From a checkpoint of a small transformer trained on Wikipedia: RMSNorm before each block, no biases in attention or MLP.
Each number is 500 + 25 x the weight over its row's rms, rounded and kept within 0 to 999. Layers, rows and columns count from 0. Numbers have three digits each. The size before them is the row's rms in percent of the matrix's.

# layer 2 attention value, 256x256, rms 0.0454, rows 0-82, columns 128-159
094:510533530540513523493446493515525544462514504488456538466510525478514487501485467509509517567521
098:516456495522525426481523524473492487523481573477531536513538482508468488504472486463522539517463
101:502466474533491501453479520467496530476509515484522481504519505515541496486494505472496469507481
101:469449494505514489501550497524464504491525514506460520524514487499544475495485473499529540507504
100:499471519493507527480537482490504490476509492512474493494520498469519523470499518485477523498481
100:510505498478510482472497501497531470491467583476592488512530515535477509491510476489529516494475
100:487505461531486514506496521483489427518455511529503490484533455497506505495489512532534469514488
096:456550444533518518504527469530506488505524488502453546488483519472539511464508507525494496511490
106:485491571523505484548515520536555473484499465488467488508545459518459528483463525512516513526512
105:503544507501481464478484464547489529513530467520478503472527483502510497497464435470478499535476
103:513502499508520517502500523482491462528463439508463512498499483478496475487498541534466460427476
094:512517510530516468530466502453507516504526560495524493515551508527477526513508482458561488559508
096:513513482455485530526556489486462493510505487530481473481497523491491518471500503479480472475469
101:485493490497506481483493514538444517463484477515528541486460507498514517515527471556502555471494
095:513483536454505518491528547469489486493503471496544531553467510472509461493510481485491517503500
101:504506467462521522474556519506462522493512470484484489461523489514505458481517536451461460451508
100:517523475498512540507499481506546479500540506505494492483512503480517447476498537521503465474523
104:508456526551542513498497527488512510440532465476489534500469550506507451507537529506497489479505
103:460487487493501477478560473477496500512496554469503547482518521503508495535510500520498510470569
097:463490496469473455508462500519524476490504525530488538486530490492471514492518511514468497490531
100:491526458559511493519484517479498540459488495495532494508512437480508520522462495487473482522522
102:475453486482469485458476515528521507472499511482459523487509480470489573506500488515434544497536
101:486475516499512430532513529527491451577535501484508500487467484508504428463531482534493463512503
100:492516515489493462489534477471489489482460510520495526496542480454476531491527515522530472512493
097:553513473484510528480484497481486511479535451485510478475488487457509487468528490506465529527412
096:493484539545495496488517503503488444477504544505479498479496514494495510530493502476524516482489
097:496535549471491504508505524451532519440512518515459543462503470509485524510510478498432487520443
103:504541479502502465518502531509517507477515509506513491508499511502511494490502502464484473515487
099:462474503520484526468514525512500504457547481505479458510530490497471510462490519511486481491495
094:489509522489478524464467481489511517554482533475505500505510562483483497486500505458424480431497
096:472548528504520446513490570522517505528500510513504505499514498490470496519470521468514543479462
103:533497522537482473541459531484465542499494469472533539518486496454502518452524533517465510520469
099:529498458515507492521494498486450501498522512508524538550466485508500531487525510531504491509481
097:471513447472497475466507461503498490550515490470503493487497511517501517489463518467550496502514
109:515510492538451516489500467516474501495521475468500533483471475552551537489456503449493486519506
089:517464509460496489521551537514521513497498551516485453504506494493507504469542528476471489488467
095:443491458506540532520521498472510486499515510471523474518483502487517468490484475523532513494504
105:504498488470463490467513489505472480535524570510516467567479482518517514506516490491555524532512
097:477518493488475502488526488540523515474515467529498488527499476541462537468518522479486476498481
099:495510474447455470484491469515477497538462498514450476521505501536490514525512478518475536486475
097:520463505512470517490514467484496482507494508481483448521519468492515449491509505482487466517470
108:518520485538493534494491523477484514526510514477509489496532468535509548500534518476518482464441
097:473554514436492485514512482462469531510512545461508526496500512515502522516488521497546463440474
099:493454505480560487470472526483477455537517517496479522485504487496484519526525525549515518468483
094:508464483459513498502452501526481494539531487522515494471486551531491518495489471503501475483538
107:470524514469527505529532474480448516511541509531488451488535505489528494461507470474503471526520
100:469504484493481469540514515499503479491492507519492510482496461531526533510515504471483525519536
103:507479541431497521521517550452507500449495557517500466447522493494552511491475482495467484477505
099:483493525485546479486508472486480482495472505475500517533482489479457514486493454508516524440459
096:512518466498511539509546506512475474525502491504491493540477429490476486501508528448459491470515
098:499461470462527454491507477508532521499521543514523504517484475523466468487487506506489485475501
091:499481493493483479500523537507472536479521510463475438481510511505539529527466463519512500499465
101:497503494496491508554501515529524538475492504506532518502489538469475488507530513490495470530500
092:457482487519526487520457465461523452507524506505522512457508467520528447486517474470525456463499
100:502492507515492434515511494515549520458496472528490524479548436508505540512547533512506503536522
093:519516517472525487521520506481470491482512507472500512541524496461547489521496493477510502491436
102:531520478532514507494462483502511515520527537498454543504541432493497465536510516483530447478543
100:487478500525478493495501511529470502501470495520553482486506511505524505471524543492501552491469
092:490526472501508511475496527537500511462473497485501507480482518496500500506462473453504511529506
100:500508496515522482497473468518480497513517544481517499446510468498479517510492461525473477504499
093:479473528510468483511472480463492477494508504503519502525475537504488536474547512504501461494505
099:503474498507488526478528527513561490452492484537474521476486500526505510485505532497455497505503
092:503494533491488501495508490463522497469506528491515453422486479494483520532474492530470506457487
098:479491520478516463477486499525484525462460503520487517466483486504472481506467475493464481542487
086:519526477479521438482529501526525488481520515498520546521449514492461488473500522463495479505531
093:524516523502478514550496502483486543507502472482496545485501538513532471486507527468489476503527
087:481510499518467471525499496472495497490492521484477517507482459509520489545493496494474476537546
095:515512497481509520474466524518540492411509470468553510486544518486460527516497500488510531521481
088:506488509498470493508563536538488525493496518502497478512490532503507527492509534536510549499517
089:484492512480462524516500496501489492525489478505459492514505520491512515525519549515525547491548
090:528459527474515450521513506509539485533499455481516540498464510492486480529523525522488468506548
093:463481469492514494477430503506549490494504490524456502516486507496548484520503468456511532520445
094:513534499520498493522488450480486532489490475509479457553477504503493505499496459484527489475484
100:442473517502483484510507505475534549479482518471528487500514501500513533466511518478539485502460
093:491513508489531486504532494534503487473480546515461515521521512461502503513497506494446427447571
092:507471433532545447516470510491554470486521489530538501504495541485481441486548520513535482471553
092:515514545499518519493515483476500509506521472496496551469484544502472458483521524545527505464451
096:527526528477486562504526494484474503546485559466472484499522502516530485501501477528464471521519
091:521523462487509523520503461470478480479536524446482566512519508515534548525506521492452528496494
092:504511450478483469542522519485480506526497523517536504557476514459480478503554474529471506485458
094:487486524509473498521481493464466504496482504564474475481516460510502494470510519508485514531492
091:503532495537460545491536512490473475537533501500526488508538465521452524526474503459532525488484
086:520441491468515488462477503488488529482510453503502470558475495486557528512490478522513519509515